config.yaml
n_layer: 12
norm_place: "pre"
norm_eps: 1e-05
rope_base: 471000.0
init: "normal"
doc_mask: true
Each number is 500 + 40 x the weight over its row's rms, rounded and kept within 0 to 999. Layers, rows and columns count from 0. Numbers have three digits each. The size before them is the row's rms in percent of the matrix's.

# layer 5 MLP up, 1280x320, rms 0.102, rows 1001-1096, columns 128-159
109:493503508502480533474479462521476583570469490552465498499517467525439450486589443500450520496617
105:564449467532488513525557506497479455533515510588504578538519566544488459459461501473523520461500
096:500523469494549484455511559478432405579541493522489528486445527536512523449474538441605443512445
104:534508541525516486479449458528484513585517486544499473424464483472443496487443514504450450485473
089:457447546478513532473454526415516511464566566451534435564532439601511526529435549425570558565536
097:466424504589500527444511535496507477504501507454541545529500515485510503517461484568486531393524
090:463622421440544565530430498491449527530533539585431452468553429544497477495549567515558516504467
095:458551460545428500481513479524503567496456501489495435514472521520531533552494584531467513482520
084:484448546479466493452547545483429524507544517474520451532412508431466493459542613510480510480458
089:472525543496468471487564521547443491536586455589482505528512565466574506545441527455530460542491
114:394498525550537439507428536457432476456431489508475497458454455476521530479477506484528492494472
107:538475497524517475584513485532502563508515510510432565421481472506454488533534464481462512535502
083:479523375512545540556508475491507471476502525519498449549535545512464483511468503489501490510545
108:462544494501557520418531535447531533484541497471523511482550471500487490490456500492527451505561
084:537499531451462528462527503485474483504566548482536474448569513485496500600470510530458431515460
095:514508522508543504497572457572512538465497523480439476467454484564464489503530467497503557518479
097:527540494518504556404499486550537550524478499494546487474516505589487508608436491544550443488502
094:477539508471467485475440475430488481473415426482493482496477492462527509474535568481492474515452
099:473487565518483504504522564510519499522470514522485491448574474531450432520552490499351510409452
090:518550509551509533502455599546522501545532544560439505513522524498521472446533528455540568458416
102:507495534548400413528511471495494530504450538481479442525496499509515504583497433565381480470518
092:486477473525532519484460472487508526515517515504429525511469524423507494509546552603513543544568
097:552512482464504434421499478518520618482527565495553488593561530627467481520574490461436541501470
099:497491558519440434530580532491469478454469473523483622502570574538431499539499505516521469505467
107:507516429510536582442527457492554464501499526531522443551438495534468515415474545479460511463489
104:524490476516501563465518532449528475476531527513511507518549478508552452461541541476426502560527
095:539482461543424440488432548547444504459574472482474478511470452504460460516498465482552405514490
100:527596539503449451491531492412499471500520497503471485439501502531494437459416506494459467559505
101:494559526431512487555603484515491483542522572525461505486495482504577547529504499476457447444497
097:469517462537423513474497502488485539504446429482426504498464492493574507507547557563501415548459
096:535506459487604530548455522540536440457540464487464500551477500515568478529413457441511531483508
106:567526469549572563496486557445528463482474588571464504480498503555465510571513533558511545476458
042:473437476510482462557497556456498498557517490374473491492554564484537423476473590471518546499464
104:502562422450483535533530471403433519524534508484549509503482393479545481495538490517525440498506
113:454554453571523538488491535536532467538496468517450460500514508455512540510526531502591546475515
108:499478462479408498495504497549543509549466465508492517471458488472445481553452479490521517505549
093:465412550548446439565493484474486508540545512471475475475468429533501517499560523437486520491441
100:568576442532471511506554489461456550519536490437447448513532529529487526516590427470404560496397
099:519494508540438449415504438460505466518525558510455479553465512528456562518513496490480495510413
096:455496549536476415494447579502480475527464532500520523499515483555485510497555415449525479542477
097:484527483483519481488539502512571451568523482492476551547515522445505420471476543459433485555462
107:507476495567412436526530507441457509518532561520485451470529575531509492531425498481574453491462
108:497442496434543420541512535488496602454541578531513567503484464495520547550514503432484495521582
106:520484541478531574519523470583524605466461498444439531456483570503471509563553506451474424499569
098:529482480477552555498567536481460470480506523552458515450440589437518536476482505524446403503509
094:462503444520510460424474452512486551472568552512473438435494500533557505511505568488482567571542
091:458524498498484460462494495551423519477466552576470546503543517535451444486469559470410528461524
112:503451517523469554482509495475496515513414485536540465496495522578468461549471535455497446506555
100:467500463548471471476521503468534511483496598550521587525579477546550500508512551486532441512494
104:523559528529519471463520537513467554496511523455476509419533487525530504482544493475468480536447
098:494538518415486557497512514546507520488530484510475458512553476431472423533539514576529521479468
104:476515550506532463453461478510568461497486574466505481552531491533509539392522466584613527460478
099:496509551501472531522415568483541526431548469489505500469435473492550543466486511519468496461551
099:473515563442434499434502600546497514525435443509477518548470451542443550369431538529426467452494
115:600453432535527453424562460526521512464478500487485467522467507494512560474487558464431459442513
099:490376510516515478445511536549483587358481498493512537502530502450463443428531522524444553431470
104:508509474478490459533506543512476471542468436528452556537502538527536455565489537512510466475483
113:406507516552452483508490552443582460495479569489463428459479403470507509527520504437491536528566
114:573552469530499524550553541546484521517445482592434527505502505533506500562465483433527512522572
091:465510513482498508517554501566524466466487494550499479520468500525453440465503533468443531518502
095:476487542498494477490479562528454462509549505572491506528527451458437532463507455585463407502480
097:482478463607525480505509497522465606518495576503482563543439478483501539551537464567495523507510
099:499471459456492497516494548456487471569578550481518587497417506474474469537529490407495547538506
104:506530503476475506480521495506621507525565431479555479478443478523482498514476596489482530546478
086:470473532468447499529517533510531486436526481530417478560459451544515463486496501537495417511517
098:498535529493462499510533446462530436521486465571478547515494539481562443510554525535430454518489
110:556482465464496591497504492504491477491577525507457478386509544551501458569569513501471487511490
111:472533555455451466540472507562451412509490535508485534498541452538519489513539490431493457493640
105:453516558571484562487481617519521503477545503507504467506527594475465542535563521502494472494494
098:498509513491549503523523527526518542512472512374499517426500498480508522477500419494555563525542
101:593484505499538501449487488504421544551594479512529493495471500491458495488512563548624528516452
099:544503479477497429498491559466505538505502520488490492500542486464554497548517515495507597480479
087:433521524470527548503478539541543505536447424545540526497500521502451462515463440498458509543454
103:462477539517578490504505484478510492488453553542470505498499555493489558499465484507471460527567
108:545490524490491473498517490458517547448532466569463495503445509509471458557614462461539464522486
115:496509523484475510423447547485453499563477440496430465476458567539550442478541533484459508450421
084:418463493531466522510506433543485462552437420531620522487540490448512461553512527503500520505518
096:457513540499518484474514497487464515564459441532447459404481541468497552518487551546484498423551
108:479502526487574597555511491490453495535529500561458481535513509564494538490475484449495583418523
119:435446504562470477463531507489478515556457460598581536497500469585426488527555423449426537574537
091:512491486527480489470516553436540494491546509484473465501536553564485559593478491490507518462460
096:470440544442516526512459560472523530549465469554578517574508495537479550448471499473551516526539
097:476486522450488505469524557426469475519533526543464566485500509504462508432497439490489451514460
087:459493651532516496476521491470453500520464564497495556439539516504550433477446476440456462475491
105:543494521480499489534524583485534483568494473444571444475537501543449529565433529488439593439613
101:459550526502462609505485515464530482545497486536510490462453528538531531542507560533516515522537
106:517486488435464464423494532574478449553488547447464518505475507478586450531501543450527490553542
102:479463529504535476499548496439482479511478470458505467400536451520480541530420471518462472544478
108:551501543565531517500453501467553481500467503573443514437478599454512489470525524539454495495573
092:477543561419483448500525567450477454441499490486509495434547460534537485487487470449494570473501
082:502510442485474520589478499488568464469463521540427531607448512491553495545426518495526521551430
118:460468502578539570537507496565468477489488486539492495487450485530457490483488481487533462497492
100:513506448535482546508483476476505415509481541491450551514493497541513458512475525531569489516576
097:470495562499484559503470492533617466518474484503542575478450485469585505528448504523531504469447
089:486546471492489501485565481482413489598511546554485461491504494576538481527476467522560444462471
100:548511482499541503423489464504475580481457549521452469528550558548503521505456459431501515444491
# layer 5 MLP down (transposed), 1280x320, rms 0.103, rows 1001-1096, columns 128-159
106:464509500572498409527509510599477556533468422502531484508457559466500518530539519480533537531559
132:476444485491497505498460528506471457489491515389395508467459552526467490506493491491538500475517
087:550541508524502487415381429524588482494565483513436426484534493512473515505505439415489462506536
115:550412487519508498486470420423563514462429497406459495469489569510533455491526556481532471509541
090:500544590494512482586599562478458498472473522465583473494496470558480491574499557357486506535511
099:479517457522477471450470501474550487497477544479532520527478500518487438438521516551506492504466
092:479490451602548529555454503475549568499488543488506441496531559462491545510437518508523503567495
096:527538469487428447568472435568497504498530551417548535427509516492525530407533498535507535482470
080:429521543508531525540521475490529448506502539437438488502465481496517481464569428504495499511443
091:511515575471504544516463483541459517421495482491555504528446446492447553510494504469533514434496
118:478454471487511511543490523467488481493522471536502467528531507436554493464472517512508522500466
100:475451573501546563519553505485532487486558542456469495506567549514485541494578463474495445453494
088:504494430577513452486500537554508495425460535534442567523522486475511535527534458465540474444528
118:463546522492513465518518453520498509460459505457572503519502499387551521480555512421539483540506
080:456473498519506517495487432499582483513443577474627527474487528465492448545480451529524440558452
094:537562552515565492489498502488521483490451494499492528394492526543471456462454481499509470584463
098:566471517475531534577477494473535502420536514464553516448505447379535562457528483512559562495469
089:550460478541505487595498473506546472498500530535545438531490436511492518478512437567422500518520
099:477594545468464479575488527480513468512515562511453485545488458447444476500560525505512441527576
089:472507530525513439461451501525537425445476507537498536495448428450559541472475498519435434558467
098:473473428479469503517459571458443561485500467589459513525545494584500536537528556474421524475477
091:529423508509461534528555485469528508566543457444492512544543508468435513534481438494509475507490
119:568518461514449483486539450505423540552458563402485509515527445562480484532503574537454519480463
099:504539510423473467616493520544513470561521527450536537467469546534526509483520534532544535483509
107:499494504511492533525418538439492503549517522565526481506465436547441561543483489416480530493472
100:566507450488527588494491463450419508529545495522478460465495455519466492556527467524514444541571
094:538470447542497577528520541529484502487488460449503435458531485448489437416552515473507492489534
099:485578437494475543558597575477442481512443494535459480470508476433464420498475415526432565443489
102:416520490440523520496512543524550553475469472476527467531546494499424547481426522474556490554450
097:492518475428520467475543483534499550516489485443538482458542504543474477434516487486456453472493
091:498563550512494527516549485498513428496559459525506526480535502458499452483486479454494517541495
107:545515420485532460562495492485508502430513525428560417490511509530468495544500492506515490516406
041:504529442491531498478526505470520505505517480513524579465429426509454508470479400501500425497507
103:427524466337483552535514524505432505430511483510549496510493485513496568441567539528529493448482
103:487451439459470538492459468478482515434460453480460519481495539530439524556500484435522481470495
105:498528534430555502474515467520473471491476578513515443520504494446459510507521523556455433474489
119:522441541516495419510459516553457534478515513382488520493501524509501525515589514503464524487463
100:492495450469567459545455469527557519544570493449594471565482528502427528499499481546537432516544
096:480530515485447453478551479484461499476495530513543520584458536403413556491524488508455515499482
100:522536531462553428515468504524471559537474507520544498492520516506452533551494470425506536489563
097:484451531504489474546443462512539534504487493521466521535511406543490568466481530452517507492522
106:492530523490519594455509583437495519489445540586473441532486496451523455524509501505498515524511
108:476535419467455480476423506512525530563495516493521486504517475519486504462560438446472437508504
095:500545530540491571543504516479523508455465554520460530567461541498499416483539457495540491447492
102:478454501442389439554546443478395461512420502496545545533416483442492504523507517475513534459507
087:479534481504591496488612567514530505529483506508498570465471533490513504492524494524460496518520
092:449496503552506414441465495505502499454509525507587413516478458491457532474527493495493506491453
101:476532459382566426458492486432427476513522472509523552495491465509498537432478471541490497463487
112:502467490498444533498522506539466479479493531460470514518505444496429436460563522466504524432474
095:541498434544516454531431535520547516553554501495490535549463504505602440491471499523481502520538
092:560462464545446564537546471564525501457548510585560418474491480487565488498498490529552532463519
106:523490500545415451529543522473443529505621546469445620532443537492487582528464437506467459592506
102:488510465553554478445500498555494408543520489551489432449527454520431518480497474511426541543493
100:489453514399502407469530449531556522532554493518544488528485480491523506491494431533465507483523
120:511502494533412416534528436502455524562425462551528491537453458518449576498455522495474527484466
089:535523418476488520532508512521497469565510463475515510494526573516495545537570502485487523423494
103:566547584453436476465524492479536467547556454480436520477489529481497498488530486532421525455459
106:455517469551454443449550524513501505541430557572550509486469511428574451520454541496576537465567
124:520576485417531510492499521466546535462483534504521487526500510505477531449518450484628505512586
096:425465476556504530542480443501449504478502511502470494494509533473478515525493451517501454547598
095:491525488520505502500507556455531519555482432515478489506513547529548566440513489516501474534534
093:549506493470431483548565486542408554456507538538505518513457429521482527483536444522511597498463
092:474433450511537487548531488491476516437485494508506483532556495445475466568493575470524497492471
106:522526458440517477585550525471514532448531497473472511542452519564445499514462498512480555454491
078:479505555433530498416570465526438508506457465487519473519492510574492514471544452527465525474480
100:462449514502422507487457533462509501479454463493523534464478471489458494448558523489515528546501
100:537407422504427540477499511545572485524531516409485468522574518555494515476569543522494554522549
113:512532535490462451489481466507472506558498576470528545616460479533464501473514468473500492533494
107:458477483513572518513499524470480498470565485496460522508423529510453527410484510525539509442476
092:499513412564447523503499522409524565439531532468465557538490458527547452519463536444494447555493
106:471425579471534548472593552517432554553484556485521556493509499513458548509523504594515468510537
099:442501520496487492495494428480386495588508523416490586476462502481465472533537496522474479574496
085:436558413563489507455463531475531436506528491533476510545432535463493458444455526484484399515498
105:449451511470481544483476472539480504589493537527529480465542423461471517459476471475489552521525
110:494536514464488454469504480592441495425573513504513474514440534522510493480520464501396539551444
107:453489531555539547453518567652518504514525463538480450490474491481466493499511489561460555485488
092:508504486508468470481463442509540525554452482463495478517552531448565452518482457525444439588511
091:511525538485497474467526510540492463548475456528444473539431537506537525473513532521521537558505
104:485465597487528421456512469542474549512572458490483493475492559545491594423480489433506447457508
159:537490530444489460530519462537449455456349561448498543548490491536544535500560402485480500513549
090:509535496535558500476541559546455518561405506508505462489517539492541457468476464535476493467601
095:507435483498503493564450451511405461537507467503587487505513525447523515546464543519525491446516
104:496416481576540466505456516497467483479550441443508485504520516547399479474489478532519400451536
091:518480464498437486477490596428548521449528466491516514484503476463497469510559509490493487494442
108:495493525530511595478480555509454528525455533472502506553512502541466549461545573557556470483498
098:547459481446447530461422521478444485497437534521528554493477440498563524514444505545457552517525
103:504477509467514462465535499535511551521490536430519470522508514555483506524495559515489493486548
105:484510538479545504515494505484543522514523570499442444489529548420518433465481587506517497503578
107:448555459518524500519479508522506589551503535521464466537486491528485481513482503520517584438506
088:478512500498477529532457421507496467565462559506534531494490546450485498512496466511478468469458
083:488468476573517479499523493546557532500534475501530438448495490522477565497492450512486447413564
106:454488439441530588477539515549499487485538472478515531536510478496511487529474505585571494449542
105:477460487571513489506436398541566466446495469445519484508477498517521523456535441516547445525556
089:521525427435546518511553490506500544590479469471463518514536508556491557504483403511444514420412
094:506443480517519509514539427420511405557480479451448569451540543453512503526511544496536464489502
101:480551541543455483390424482506463442501513519539502564516573491459398540535510462467486531377498